Each number is 128 + 32 x the weight over its row's rms, rounded and kept within 0 to 255. Layers, rows and columns count from 0. Numbers have three digits each. The size before them is the row's rms in percent of the matrix's.

# down: layer 3 MLP down (transposed), 1600x320, rms 0.0991, rows 414-513, columns 192-255
# up: layer 3 MLP up, 1600x320, rms 0.104, rows 415-514, columns 192-255
down414 111:170115174150108118104191122111129147158112093125100149152084052134116143187153096063080112104168159148112123107126096128150064116153117112138157097126071167158101136134154158074116132151146163
up415 096:084168125101112141105118157122107121096143145125112165143148182132139137130113158123122124157157167121150067125133088109080085164096141131139071089131161099071192183095116101120184115089106141
down415 099:104119121130188143078130129195151186084111120136098155126150093079124129173181136113161150167087129118065137099145112120124171112163149163142159126138173109140131133126133134188128081133102156
up416 094:074104165075100152161158144189154116113168106185166129080046134192160129152044134090110148140093153137092144189133188082101108165113172133120189101139163133110184183117148151134090172101174158
down416 096:151100142208091130171161103095084082098176169101145203086126073101133108069064112089107149134102114137146093085118117146131137100166123099187127128158132088130084103080106095139163085114103145
up417 093:107125090135106129133069165105133179106128088110138149120127143151113090072121083155096187128143128137067113156151130109114123116078137098155112102163111140145126144130085168152163112140114131
down417 093:159086094074138119133162090108108118123134075179122096123132068130140146135178162140120135141147168151136127124096096166161149146097093108137127157091191105140112140126171118116107158114136148
up418 107:192149129159216107139151148182090123186143136162157148137162129097182112110161142155104148067137117192109097140169138133106141169128155115097132130140106073144130174124091110144122117155155128
down418 098:104138120092198158138085106084181122069111120127093162100160116077141167133103185124115157121044129147119083084131125156101116146106132114111167111100124156109095118155138111127112089177135131
up419 097:176142115156103098178133105155096121200143139108176113084186141163126130158108162134097192162096130096105157085151187111108206151143176134100088091096195109155124126177135094113084093124135074
down419 091:141153072121128131096135159134154104088156117102130149151064181182127082116111108132150138082055112145096074171137127123150125123103091109114129164109132141090098133155175191149120099162114181
up420 093:103087084130131083116084101134138097137150129153071155107095153124122113099087114128125046059102183103086097148113026171073123136115205184173071101125123131138104111119079165153108161120128120
down420 096:120153150120114092109166104138101206145122184162115152115117174140141089110106085115118097148169125198166051171148176149152092106139119151112123143083175150141098112137085112129110132106102056
up421 093:130160116058159136147092128149137089159135194107137131133185097114151081139174090186156149139149197129172124152144174101127084117117169122048135147105124124061127134101112135161158073183131049
down421 100:137147145057096117123120158096128118100142130193114125153195134117138131088120104136108098051161143089153145093122182174059194138038112137062159113069205121151093175123157135121103133196122133
up422 092:152118110117095114111135114101165119103138202140147145110135140122112178118186171147110129125208169114203171182131143112162112145118102086131124159155140167165134148089139117141166095112121153
down422 095:115097150103172108093143142139073168149120119152173157159129165125085156121167100112149108037123145127126198094088136087143089142173142094125140155131131129114087115154136106161195097101146119
up423 096:146137124153128140128131038148121168093112106136148126130082128160123091146120103220188107092068091160148112128129107104109169083181132126140179105136184153166175158234160153135112179108150118
down423 094:157085154128097118095140210112147102137160144125065137119092095111127166097118105165087112148130102152084151088173132118133176113138098148117101167097093097118133124091101142178110104125082092
up424 100:155133197110136097124080093156148073077173145145136127082070123107153176164143093127072175144128060156148146148155081102173137166157122162117111128138172151116098107160121128089098122082187100
down424 105:084066123128144139093175080107131144134146104086120094131116117125129079116151095115115159158147166138157130163124144147105122078113126152127073126160219115139115223180103092089101121080193143
up425 108:129122121147134137132103141159151142155091101112144131127137162132152155150195121147157132137169159125068141117155123183144120117119105110148112164130160176123152071125141128108100165134093164
down425 102:104121159202160110124109132145073109139164154127113151110218146124175109164110178134148204122098091152115101132080117098112099122144154139148136132183134064142119089123147215094206099141125130
up426 100:138120083131140163203201148146136122090067145120138066106108096077104148102145117148146143152170182123087086113116123163185128131144148166082118118122158127159097128107148142155108123158123116
down426 095:093143081128142098116100055170132135123128095127102115157104167104125087147134102138111057140084106128184117188116155132111139181160131120127159121145077127131161081133157065122114142142162094
up427 100:137145131126072130116136130083117139192161182160154082138145081102136070137085124046088150049148087117142088120070099111050139183166104120107119116172135098095081118169144137115111083145102139
down427 099:166144181151128114121128133172163093106131111138104165162123185134104120143126113145121142176187077119082142156176168119123127133154148074152155123092163167108091131035129145083111122141099136
up428 095:133115106102121111165110119090179091127091158125195120081102156124170150143098124121102085086096154115111155159125171122205134054141160183138057150162161134060132113118141153207196094243082170
down428 090:063132165117100134109126166130145120159158125170109157106196131175116112164082097087074134165145110115105149108164089099084080162085123125115144071120137094159112196123098116074067137088122083
up429 098:176171166116115115112113160171157120178061122157140130137125135114152104109116105150193177139102141171142143093118112115093195146129142142120162226140156120133086158123119131149125157129106116
down429 099:117145128147147145141164114096126110138135132077163124121180135163147155115165119191140136108081142117142152085118104114067119138106130173068140145072063125152169176103143088160073116155181145
up430 100:144179127098111147155153087142176138201122169112072172122146100114094161108081091136087099096125108219126127099112116078143052121090090108098086100166087112106110144101135087127077081126198132
down430 103:151116103153128114113204090165093127154078103108129143125133110133079046152115204141136111137088094157137202153138114128152120145143076145135172128073107134107111125117165169078107140097163107
up431 093:126149143109101141111145082153101170165140098153090102136162092116115099129139216124151122075145121112195157121078152187155180121110152135164143143115111152078149187149118097142178097162105109
down431 100:079117150113078098157152161141127133149147121172104098137136136092153176118070127111154122243170158133161120091095194097071116134110086122126162080090113140079153147132108129110137112116081156
up432 100:151081076116121111096180116115095148103126156154139061134117097106140152110111206132095115100100104103103112126163096092086097100142077136091121130039101129127129058219152096111134100115166111
down432 114:133093068111095131085153102095119100146165124179078152125126108107111144110173173056138139175136115111125112116147126164101130124138117131104159188139103145086106115190156156122173088075103106
up433 101:105184089069091158127140109164121132135117109074151146162147160195080102157110127167131116104104098116097116157082089163029094134138116087188205100073091123102141115093152154155149144140141042
down433 112:095143093108094127107141135128158123143097217090128153123129104164081157147149131223110093201151121199154117093171165070092121115124120093149105072137155121161133091205130137110127131058157127
up434 098:134146103146130135129075111080100073110141133172151146161181121182167171130119145084067107149145145145179133119176127120050162115057152136093165106105156211098122121138112140135165113165145157
down434 091:086117119097138168085180099149134086131096091179119157134134122126156157170164120096147145128113116121081155146087092135180149162113164108153174185107115158071121100077138102091039084153124131
up435 096:124120100137091116117154171114162158134126123178170112136147097111159151074116179127172100093123148069092102103105106120109146103141143069147182176121125134111150163155089122158053138102115142
down435 085:155115137104178113134161145089131138126133094115055148160094119173125123143163101158140166136176073170128160160119129117108156119112135148123044146124134133103145211143171125156174096148166140
up436 101:119125127177170117127121076068169078135175077149140133100121069171164089202094131181096177148125086128151111081093083108107115147125168142106145050131091140156131108141072172126108095104106133
down436 103:166100137143120135143123145098114091157117199184187170091065137110117143187168136143122139153132143135115149102117147154144096098227142147104143205157138087152159142096126152115103120134073066
up437 099:144120072130128178127150122130152120155091101203174103149086116097113149146179106137201103140090101138191147092078146152089130119070170135213162117187134120136167120196135108076122110047100161
down437 114:131117095141106087151133099160083126165169147151114162168179098150161155107190103139161143123130095131212077145157147090103214170167197200148120140163138142140117065163110135057114083128122127
up438 107:098055179198145156128145115102213116122103151073131151143102103088131122141142149186176195117081103137074111098100170111155201200095112167169108156118117149123189066096129182195124142121146162
down438 101:105170140123109144084070098114119092094180088165115106126143127113123156168114077099124102165178133127179117110164159143118096061217144118124126120155130162152086129135111118115144101093081121
up439 096:109110176171170161149130135187190083107106139088122165160115160128174177170092083170157144116112104082128077134131105141124149091048217119103135080089087140066118140159148121179125137111153139
down439 100:163145144077066152105096137151037160082112127092121225118074129143088089084144189107099098138071203161121160156136112084075142156160133154203116097121107169124122092128195115111136113123129105
up440 099:152167112074059130162112130126087105123164096130037062127113157138089144073147129115102126117128101090109081146105091136065169102098124142071213100177122121109120188104144149128087154120133172
down440 105:110133082117159044166079100134137189167158146118145168096144136127101134148145108130120159150130159148156101103061075205100115147125201160151088136153078160128150127093192118170095120133159146
up441 108:127160180144109156172118153222146125076106122126096146128213129140117140201151132152148153088097054155094083089113199148153133165116090175100144083107148165153116141095191159140147168154157130
down441 099:176120123176157186087095120161138070121153074150115151081105165128060100112121189118167070124121116143166125121128134091135119135165142152107117142091111134107152113142168122164170135142112133
up442 099:134115166140131181141089160109146137120067108049077116083133154209143151170144161131133161130118172085064093131096137090101156131143151156131139166091104145134120147145155131156072096072078136
down442 101:122065096101108119133147133159101116126147107218104115170142120057176143096130091085113141115139171119085120102171140114116070109068120082137117065164147114116114120212118070099152157136108148
up443 091:136134146157126121108196142098075136085151130117200157170113139125125111115149157125117144119137101077105138105140145077087062149084132132168186168129116121087176117139138128073126076093095125
down443 095:115184098096089159155141081110074108172101128096129137117135087098103094037122129114106161155146086148137168117129105164155232178167136061147215093148114114139126161130136093146162119144140115
up444 092:165087134199121143158143088122096185087147138112158154146137158185164083126106122138104171096111135110127161177134069128134120103157154098132141101093080098105146127097164139126101146124092135
down444 096:127143211029131142154107173200130115093157190159148116074179169136111181046172121149159069127186122108140115198132157154178095155119140173122110123106189164190141136080137095146106128165132148
up445 106:107119168130138142161089086102140067120126146054123099119153145127097142135083098107115190142113180136107136092091125119194103133087109088168123179110131102093189139092035181126130118080122078
down445 102:155119082036119132097140159132078140179129113115073209174143184141108145193091176098101065124222091177077185104125094081142157126094163102119197143093120113118129161115132123113163117141135155
up446 096:135134136135148122148157115021137126096096147114106107192134140125073139156125122100153131125128086062172084101129141123106170136171138145163087142142138132124141107154081109118160107108181101
down446 108:086103135094183155082164121151177139198102105125134157152148124128125166197175071138142082075114104144144163129214120176111161108148135121146126151112113163095160074123165139131130130160168146
up447 097:142150105116137133132132164066105074119182119133119111160068158115095110104153098117095166125155092174111158197169154181060064120137173113112111157154207162085168113123130135160108090115146117
down447 098:175049091166175098121070056143081150178152080102122114125168167138123153124060142069107121180142122122159069148097148152162156124116149120067132118138136072163082130122158116154111171164110124
up448 102:142119110180141148117145110090071138132186169160109109196073126090131126106166119101099128117132114093124114109120130144183189154140135132129145150156138138127111116118148156171141141145177168
down448 101:185116119130108106105089142077102111111095172144159127166134078118157107190126139091143143152021145108183113159107144119140129106120166147136098162124191189151078104095134100129179153156098159
up449 093:111109144173132098168141113087160125122115151098137094116054119118185065086111144111161120085185103137035131151121169113138114098116143112152163155181131164121144094138106129104071161152100143
down449 092:149203143112094185139108162133176149130113075127094125116053079139081154158156107147148168118108115092136144092155121126063083120182134134114082092142146112136183114165136149195177108126139114
up450 125:132164137097149130166209153100127078130181183125106133124064126083162153138126134169145109174152205069099126109111160077086168088076132122122104139113102201094107131174121135137102161088110091
down450 117:125134116060125164132105112101170156165112170095141159154187104140117151094100153147142123095149185084207149095107108054151119165116126114063106099104114162183156072158046170104108125128130077
up451 102:093086171104119109121112148123194144111169129111154128075115169129132119104192089181112067157097045131195115095117167100056164222143127099124145120125117100104143128172167084105139117080111139
down451 095:129143107166128112112072136073121130160091089152122152161142172088058144103102162136177153105109132131138121083171081154122097137144148136115116147135099138092123136130080150131088085166124178
up452 100:181130126150137163117120104160146069097161166173108101099121094120101145139105102123155094131134128170146092113122146105141129098120204128109143138131123150116145133118173046100095150044110103
down452 104:133087175149123153080146198163098202123176163118142120122146131134155203099149124142125145154094148099152139132137090161081182214079111096144068116102147098104149135192125146186159156127150150
up453 099:114159097148127112147071170121143168115092094105122117123076082127095124139072128127173144102118090179115142095093147130073094146130145096186073125067143120148085115091109102172071146133128082
down453 091:127144136132135105119167130086108109139147181138130184140159109121183081100121092128092124117076138145167138203155157103149111065163085125129173105150131178102128145149150125124172074104157104
up454 094:164073122121132116112101136084139095095150161170154104143152084116129138093095180126098146131142129137149097138124103113117150144138148108110196141152096181124147084141066126123110128101128166
down454 107:157123086142099134110129116083122136108126102088092111132143123144065167163136067116127089159144172101074103137165150078155117167194105129099138167162125116129074136146176107144181136112090139
up455 096:106049150096154185105148111144139110121116120120162114125080120066126062131111154112140162146131151106131135097137119136148108181092123190093121138189112204170162141137119184112155086183184113
down455 093:120133104172147118197187133162123152175167078089116116069114092191118140147134085140198083127116180136085081129175102136172116126153153090121180088066152084130177103136150109175158144100078156
up456 093:082148155168134161122165175164127124107095119108156160127111132112173136093143155162065137144048184140152141129070056056087160167138127100120136078123086167124128136131114131117098164183158117
down456 093:100103150160176117146188132123136124118131124134163140140139124118093160096069123133103110129124118101050145174160092121147121106168161200102125107112151095155142139112080146131143181120132124
up457 097:103140156160170079127091112116094119116102141091148104080106174102102138145176136106143114092079151138155163143125097059156147124162105104160156104122121161085124117205212127144104126133086089
down457 102:138131123132125145105089126169084122119089147193040111119137132175139112142118107131098134102079122097128143087126075126096139158124152135133124167122088167126151109109083172111144117090113102
up458 099:134068097076116093086122094121116082128137184098158119140096156073144113154077156130124116142105182193134173098131125146131147081128131111097070188124114120128171107170185100115118147120105165
down458 096:102108168150131144169118145141169142158177123171113155133141058202076088070162097065085111165145132123126094116121109100085108145146079116145147140134142191143094138109074121115078160071175109
up459 109:132143108166082136113112101165060132082121149154181139141119084201160134105119120204112165146113185109174121054057139121075169173170138081110172122100116131107142148082099095169071115141145108
down459 111:155127103184149101143086088153118174131166083152126139146080141140114150127144121092107127171153148174192152107115139107130166123148114097108128128122157121152128174163097102134172129135097106
up460 098:107162130138156108134115164234116122043114081145130151157168129098151126117142133110149136140167113103136127129156125141145154212168128126147127019137085135084115079109119149066083120055139197
down460 094:110159097203139162116158142088183114161158122134086145096156080119132088146103157180165136154151167088135130134135153138071053089074091103127106139081124168118170177100155160167103105128152127
up461 095:124111129155175177133070179109115134127112059143117182098151173111163149136102101094096124139166132207113103117166112115106138171139165098148132143124119115150063110106133129180144097127073115
down461 096:173147155138140134132171121119156099144117199128146142094099150160100079093130084127096044116141133136163117122177117129134130161097121183075169125112137067103114117127114097158172112200075085
up462 104:119097143129191114128117150151060188105158156087193098108098140147145164130134059109130185128173156093151113099093068154071064109125109123109115108115134109075087091080164105156164100093120127
down462 103:097161145145090124136094106150134153096179192092183154052133127148125129111116164163109138145127081107094129158210095159181146142102164170120116109197085117152109132174105130132098208108181145
up463 097:141069132180135180137164161141127137097154150112100114146147159161098116139073135084110141104184100162046199135138159092101122141088067153133141076128076156151116157190083168127106159120154128
down463 098:182069115100106095090159189089099106102175105145122090172137234081127145081110106110139109119091186097141122192058163140166149152095139115100142105114126113107124142092158044110158151148144097
up464 096:133120132139136123107097142116155112052094107154112180153082124106111162095105163096182077174058174185149114166183078134136148101130140093135160171060115157171098110168110168100145129168129143
down464 099:151145102136139147163129098163161128135064077066146163081126111147192077173108154113159085099152132108173132117158126117093105167117190159184100134136084140091143134172145141200140141073131108
up465 102:185042166108142162132148122101163079128203086072103149102103077094167116139168141131128137103106148152074149227109125167106144116116191105160125087114134109128142173155092208151108104124120104
down465 098:116153133129109126098067101075166108055161103164169111113168097181101146052149150041146157152092158113143087185122130155033153147094108183111072156111074148083123095140171136117162095068153115
up466 093:131108188132163143104063164147149132096127109127179173125129133118160086163150153128127139189136141114147168138093154140112148161110151113162164163120197117099115173089120176174162066126149111
down466 097:114112084114127127148114187129148154063169165124218157172135107151156125135164097160117151102128146083087153134109112127062127131116132143165076056129108128095115115110165152077118113098198097
up467 101:161076133112176151074116140128168128093112065168119169149123107129153192062075086103100109125122101170121066140135125127160125157106146114097111090166152116149095156058141115125163073185164126
down467 101:128161101134102094170087169127138096118098145050142121076083159131156121097165069099137093163103114066139119101067132115104121111088105160172137149181104113114145081145089140172090144093021093
up468 096:143122151019126167131121120131105192103128166093133117107083117233123171115085136120174150099117177156090087221142148145138110133116161164118113157150184080152168187108125157106116052077133096
down468 093:158099072168157130087144086134166053104187084113106155127130129074137115096118159112065087149132123084207112128092163128084146111140077109140079130156132106046123083138113118130109147127119130
up469 100:187086152093067131134174136123099149097130135094120183177128162139053125101093126119142155143121132138153121112098098123173112125114099178138151100129109155097169072082117093128156083168102098
down469 088:094136080176176131118081121107146102188086137136146134155179109138163055110112110098179086126143057123145128098122086123088149113147074097123093152167135138183107143158116149118139129070123090
up470 099:163159115108148151104121171067079137130108115108160160159105118125137134170141078122050136185143187102077137144112142158097132133118080153087134100090122108156132136135119110140123154155133104
down470 099:090148103196062116176167137078174170111162091120136133105104111156110104058096178151162164106131104117154115111171129060160119100155133125132102093151123098097072130148104167110090095135134129
up471 099:109114130134119149179152106068126135154168143058153153055101200171158121143142151138137170141117092115161148160116158127145105112148160131137120128111123153046142164100188123188128164145119124
down471 105:165117140123151101122085161122130138198083099109105150120102111077104161149164138060042128167155150165179152067101138124128128121158131130077070178161120152151147086161141088157160139140107109
up472 094:191085059124129171110094139130136141144076141091124110168089080152183077065119115081074137118116207163164115134111112109142120131132130106120152148111123140100182123125127109098115165168180121
down472 111:084125095149111120154101135112145162164200154095106102152141135126071140174047179130139119094157082142190144133132116146117140094165114104149143145147108148164144149101189096132131104074168152
up473 108:138129194121169099179139086087181117107099158036132188100114152115195138141114066150134129062091125092108103152105077134146128099116077107157108128103137117116065111158115138153125156094176171
down473 094:179158131107120137195099177144097119125157123173032081150193114091114223133145145146115106173132156117105146113140109150161116157165162146154129183115115068095139160137137098173101187172076142
up474 086:123116113192166143063194117089146153100106161127094104121125171102168122148085109116128186171136123196116157152090122144111098114128118090111149139143165150182149101129104072126146101038095111
down474 088:119127114078121168153119162102135144157078095121122158108105123185113082102157121147089101099111145124120118134165127074151100179191071121116082161111171150139128178114107165134075100152113121
up475 102:104167202176104120104175138141135177088169159164123155084083108185080108133101118186126143072151079126173158145194177059124171210081105128112139173109193144109081114127100133119074077143104095
down475 095:167080074109155136100162150114175068123042088104074134178124166112141111116129158107127122166107164151135155120047145131190126080132115136125173103078107101091108071166189148146145158124093138
up476 095:150149105071108106203149093162194141093113116119180132164075112129063099093078147114129082153148152098146099148109126076137118069155154140112150103115125095148132134179113158116192117099121161
down476 096:159092098152110135148135138125109136116073079121130105139178114116161173170160171147072104153061089098068147158054114080110144136109124190060073158133081113119109138111100200131150108128136059
up477 101:176116150124138170144107104167101150120127168161112223103091146084140134102162140130117094142135094092126117138161087146164107131177151165078081130100116114137152134118143164030147183146080139
down477 100:097102131120102086135148146180160145102156112168121135152180172151139192046138110150070143127165178110146121117089127159120099180135093165159109107046176151115177149177152210105095103159155127
up478 107:129148162134107125085119047036071150153102138108158163137105136117162132084102130114104141127148093141136129127132113068106175149081195110122157112131054065172200049154175113119136120143140113
down478 104:183113178136197105139156152091193104144184140108138123124111167095221082175150084189127167135158156105128151107158114149121156137178099160107141089127123105085088183118111163121127119092169081
up479 114:109182161091107125099197124170138165171102198146121161179166147092108159103197168154164169108138116130128134113103146171137071141162101100138065085187128126057089045055127121130138057140120138
down479 118:148109144151110110143178130079139210135092170137131122116117119157134102126104113184070170074098138171103071130133084123107145104118179142125131111118158111166103143124161140069147088141104122
up480 089:131114150075157130182102118169141135145195129124128143129108140137137109154099158146098083070118148159142096169090165124101144149154084126145110140111180165116132191095103110110145093132113090
down480 093:138120198141158125133181082180110155130118131160161120127108132125117160135190210090077120178093128150158103140150201156112114149123149079098094078130133102144144133128130171089102108131079136
up481 093:179154100104118091155106115094141087140086103146142159085136150140100125111107156139034191086151177121123068129109107148099138158147174152148191161138163062077163121120126086157138135150136168
down481 101:138161158147129080089096134097145130182130124123142110094135165174100147138140175148069126101172128093094108131095145176143160145113122131112128147148173096130139190154129121137059202127144161
up482 099:116126120131174068119103128145137113106124134066101145149083176104085120161147123084121136120153102138126111134136150118142128212135109106118094114101124132104154142134100095118117147140163137
down482 099:183147178092075141107123170183131116156117165106131112144137162178090138116082150141120152127100136154190136181163131108143132116109145138063135158163142163149130094093075159108160129141164126
up483 103:167158103132172125131085106094085085177168148153112116179135160142144129113151099110089041160116106088164192171149086134086109074103124141103142155110104102152083092122172132174142145155113133
down483 094:125127167061132158114174109201190113094175111135152133111143117090134112147178140141141113160136156107077028109124152110135158137168132110124122095125119097210128118109125119120092132142150093
up484 106:142175136088142126146127149111121104196151133146116101125200098128115114081102152143105109118076064137106139063134106127143155117105161169122110153081077165145155125180171144144101104101108138
down484 106:061113168114131174080112132161097089178108056159192120094207084138158108153177159152169144125147124171154141098103112125129142125087116144190119136120120119086169177135121173128112144147121094
up485 096:118165129153111100128130143120202208176146142205152113136160105112107106154126108112099123140081092122183134137143130168107119081093160068151120137140151087098124114169130174156122116163130128
down485 097:172079151129132113190122137127100138092193109094174108112114137116175207133150170108106107107114178135202155118091110155141151182131123147113127143093164123146144092131150093096084102138117162
up486 098:108154123113154123150134177149113133168162132106109132119099099179186138231170098123166086138144122138153154161142085061110143129156160116132122095128142142118130165198142147162118101120107139
down486 086:127103122189100160098119113081137107158101107063146114138186105118134081134139133162152115105066154130131107205139135191168146065110141142184125110160142113081147099129133158141153160125158140
up487 106:211123136130140091150120154167167132134060174157134093210094118088099173127124174165144114123107142158156145090073109128194130098131145094171106104116136150176166095098098123138107121184074093
down487 105:135066104141090157143095097025113148078132126159087117149119114152146109140134091125148133109130105124090172179178068164094082123105208136089086198104160171134116046189144080091130118116143156
up488 102:169136157138166114102130112089143127142050124139143123157141166119143091129127075082094142150155153133123153159105110136098134117176118161142064079108129132084120102087147131142101105162191214
down488 101:139088104097166078117197135135118149077135116146151164135093120141124159136113129151116124089108082087164099123135115154170140084099110113148103136157108108184192119177123120133111162054186152
up489 097:106145159139101136077102136199126098084139120123113149155138097160134146123128106091094192132119058130106104144106142200077135159129111111127154112164144150080136102132156112092097047152153151
down489 096:141157126127140118161145070099135145147106180225197142092168112125143141131097172179127162176112137191103105156139116064196151096131149130117085148110155135105158105023119127144138205092078124
up490 100:147134112111154077199165111142068091169100149080145184088089130179182131053147184148092063118064160143088103100145114167166119152150136125152153141122117159090113189112141107060080135089104097
down490 091:080065133116132168105130157064174160079142128140140137125180155154137135148111101096169153135125102146148151166094115138128067104093142092118165098167083147101152180080131119152128113065163096
up491 098:113152127112156177140136138128118099152126121066042162140147120166114148174078090088097155115094137134190134103138117124133106188124205107061106099079108134130114124000132144060142139152146143
down491 092:141046145128139034136116119136189110107194107110135127126092047101117102087082058192108141141090098144147151142147125076187157093188149137153117103175155147133089084149117154148132110128090097
up492 103:112087191186147050103119069149136086049158135140111103110172140112135114098148126098171074167154129183096144189144039142122116147106175126133134107069156149054121148091170164092126143083102083
down492 099:185067120116133103110164119160118152119139202184122122125138092136117180180126077211120143124175158071179093105128127060172100124166124111150146102128094123142122112099178121160113076184139152
up493 099:067115135130098122118129189121132086112111137133127109084128123118148172109165129150105145150095175127127144151128082186115125078108129107152116132166202149160116132178122162163056111122188145
down493 092:149138089113152175103092067149185144080137095188173123102108159142174090139127128110113168099123118124154112059145127130174148150091131135176142186076069102151057155120089075109110171171104090
up494 097:089078108182110150155100160145159164132152114138153172120090155080120189136069093112119107131118157107115182124174204135188142126110119136111128124093119183157121171077086097140147152153125124
down494 089:102195162114145090143140135182169079132122144159069114115120061180093061111146095140052144118119105135068171114081088152137105145114138134139131136103112110135124122096161149118140164103106080
up495 111:170155095114122118183167173130134151088155154113158140124154138112114101177103152154084126107103143135128131037166159097147068109167160157127087100157126124127114134108060161168142146106144150
down495 118:111112159126117196122111106183125128106063165146136155154127159151115168109153115138129154176106152163109137072088193090118098127078168115139076143129083124122161138119164172180132199092129129
up496 103:146121088145125146100103194205105090118115082110093108106103128132115202110157158100120136124179108115139149128147140144166156076138077103127104096165103205155135160147160110160118147123137124
down496 092:168168147141142110148147119103146155151126168106134117101122175142178085160117091153147149076105126150162120198187093161138154125137144148149073143178152106095110150144098185095129094134143109
up497 103:174103040165122158111158163160132118116172075140140135073111117105124133143126119129127156146119054151112138121136152133090169170099133128141125112144162181158099131156123164177054128108134176
down497 112:210124142087171155117122110137111047171113108087134136167143140156077151124100143156127092128155110158160129143120080166142092176149203071135093135117123154169103178122159191168152082126137127
up498 098:157140137065110101078146155155100158120123110154135140136134155100101142128180160192140104131115020141115175149137165155160105149119155094124138146111115117091107154083140132094112146090106114
down498 095:105117124137065085158136104157148149130111141103110095143091139138186134119093167136117145118128162107154094119122124132040136079106100131133169165163139182107165108109163143127164144129063090
up499 099:140146161188154121142165127101143131083165163117085125078128097052127139082171113118139154146156153129126144106121073121121137067115032138159103086130132131128139137141129086107109101165102086
down499 109:113112140104102076150155103038164201048154120161137158173085119086084142124153126074171116145099147135083176109104128111133093111136119102124153088146127084100160106100155141074145125158085079
up500 098:171064138147136040229103126144134114156140130128089165142095136081116140171142105134174183129141169103052146158121121110103122110098108109146164182115121140086142132144091107159091120080119122
down500 096:140063155207125132032167083082123151132168048144113128123118115155149082126117169148205099122118143125175194144101103133121069129122029117098062121186118137123163161137123114155171079127134130
up501 096:194120139123140098105097133119083120146126069170146145103170080121120143128136167092101125120139121153142194119123098140138088210139148118090110148098095141157146111151118153178092122153075143
down501 097:129104155107139159133134144132196112120137118121050108153044181130079117075112133152147150166095127163093101109123188132122152116141177141125138084142114119184061143104150108136159156159098124
up502 096:113135132090152094136115093158175060113193089099156167179104112093121174138116105179126126133113206120070175165152171145055134151156164117114140133144089141162134119093151123150134108186086162
down502 092:174070139149147140112192150117144143110130161179094048090115165096125055127130112134179132145085135141136154137119168149175185136059099141166176064136172191123114136144130130165137118115142093
up503 095:154143156174055172160150085139154120102114135139139139121096123130104179185128100132108159093101133138131157167090110075127118113113099098165151104123119115113172113110174136075142134149138111
down503 103:135127154120119113201128126091140096194146153136175102090165096147135051127115131172169156148113154085162183148134078158100125112115166104157084132176111160108129145117099123130112068179181072
up504 103:183180071140160108151186156098166054090080122120151108154161141098077102151150135104137144134143158123142108103149089113131208148101143179101133186124091106148108142105108132101160078089215109
down504 100:138153161078114141112102125106128113144155128069169168130134248119109093106131125138143147123169119085129125074084143147113099131114163114152085172144204175132095141126089142185161134152160136
up505 094:166171103102126133148098113083134119097087158152121094100084079165137133114158183110167111056147073127082102076095157119182137121133130144136180128149164161134140155130137151160135071122116161
down505 096:128140065155086129099169099137148167141058131115087097131099112121107092170088053168126104116129184111172129109090175173125075092116081064157115090123104089209140196126097115123169159153094106
up506 096:096178129131105151097095115170158170105130030158143088106153136105142094198152131169111104176144121120164116071082128167183170123137089081108129145120129120149099158094117140149133179163151106
down506 100:131154090119147165106175109107035114133098109136109100151124175087139118115112168149165148138135115163116168127085058079193103140167128171065141095122121100113151146159162104162110064149136112
up507 102:122167131119200157068137152126145141115119120143152115090130100136135119136081115125139156112120178060172147081092157160083120173116101138124148136105139099146131122123178145136104115117118102
down507 091:087191151145123130208115093098163137171153220121108163163162130120156120091132172078137139092212100141122155115102166053124132149112138122204068115131163097150177107155193105126142154155101119
up508 101:123203102182108121130167104164134059123157116125128140159110146162090139094103115133092123151135132136051172125125094087142103096139134100111107145092139170156110188150165129160162151171125153
down508 105:174118165084133157084119084178100199096122122132133151077091113197072075159119157083107190118104153102178168123114136155084117100180108116149135173080153095150144088109172082133150114134145114
up509 100:166074149097103152162145169131101121129109167090143133100152094116075111124113130177135120180097076139114105127128150137131124088193108109139135065057104121130144153093141125122157096140116113
down509 103:110187116167203190102098152075165133151060133131131137149142104170093129095111146078098184140100100125172106106160103143140088085151115122138119143151124135106099126104061160123168126130102161
up510 100:150185165159163133209114059166130132120073153142105133123123154132154177171153131099089116108160138094150068098164148105129122129128125141167104092152121138094117167168090164102110155160146104
down510 109:132138135092183184105140101061133105119112123122156102088133119141116163104078137089158146097113144117172107124073158189079125073082056132116116150151098139115094151133169153204160060129158109
up511 090:147138163073110136177110135113142079100130130143146143157078111150138077113106162162120082148142080109111135145152160133127122106172150090156094110134135165087110118138094149165106137076100133
down511 092:118117159087166162101174072143105135122140070111109055132120137144132118126120116070138147095105122117192181132074102123145094103125120103161175093105089063189122164104119141166114158130099133
up512 097:157102147147162066117173076141132120097089119174162162149112144140162124126098179125206167164133087179086169077109104162160153095141243091148104125115133111139194110122126114175152116105110157
down512 103:158113119153097107046141140092127130150153083149138083155136142088166125157091127145121136134087156121099126147181160076176120179117100124067149224116071057188135127078101153160157173141102177
up513 095:138112126149116100134148147120108130079111102107130141065156092151085122043128095130208079123110107125186094140150094147107228107118138116130136167087111128096073151185156136079114115065168062
down513 089:157056169189138105143128110090115184193156083184106180139131163128132102175160087159050149115167111181129148101158166141176130111155193096107113131133138094131189160157136125128106122127140140
up514 095:104153164100166111154086167142106105178093155171180063096103196126101093154147141147135150085146109113174151139099135120154160105113159148124152104118145128131097107110144140085159106176151099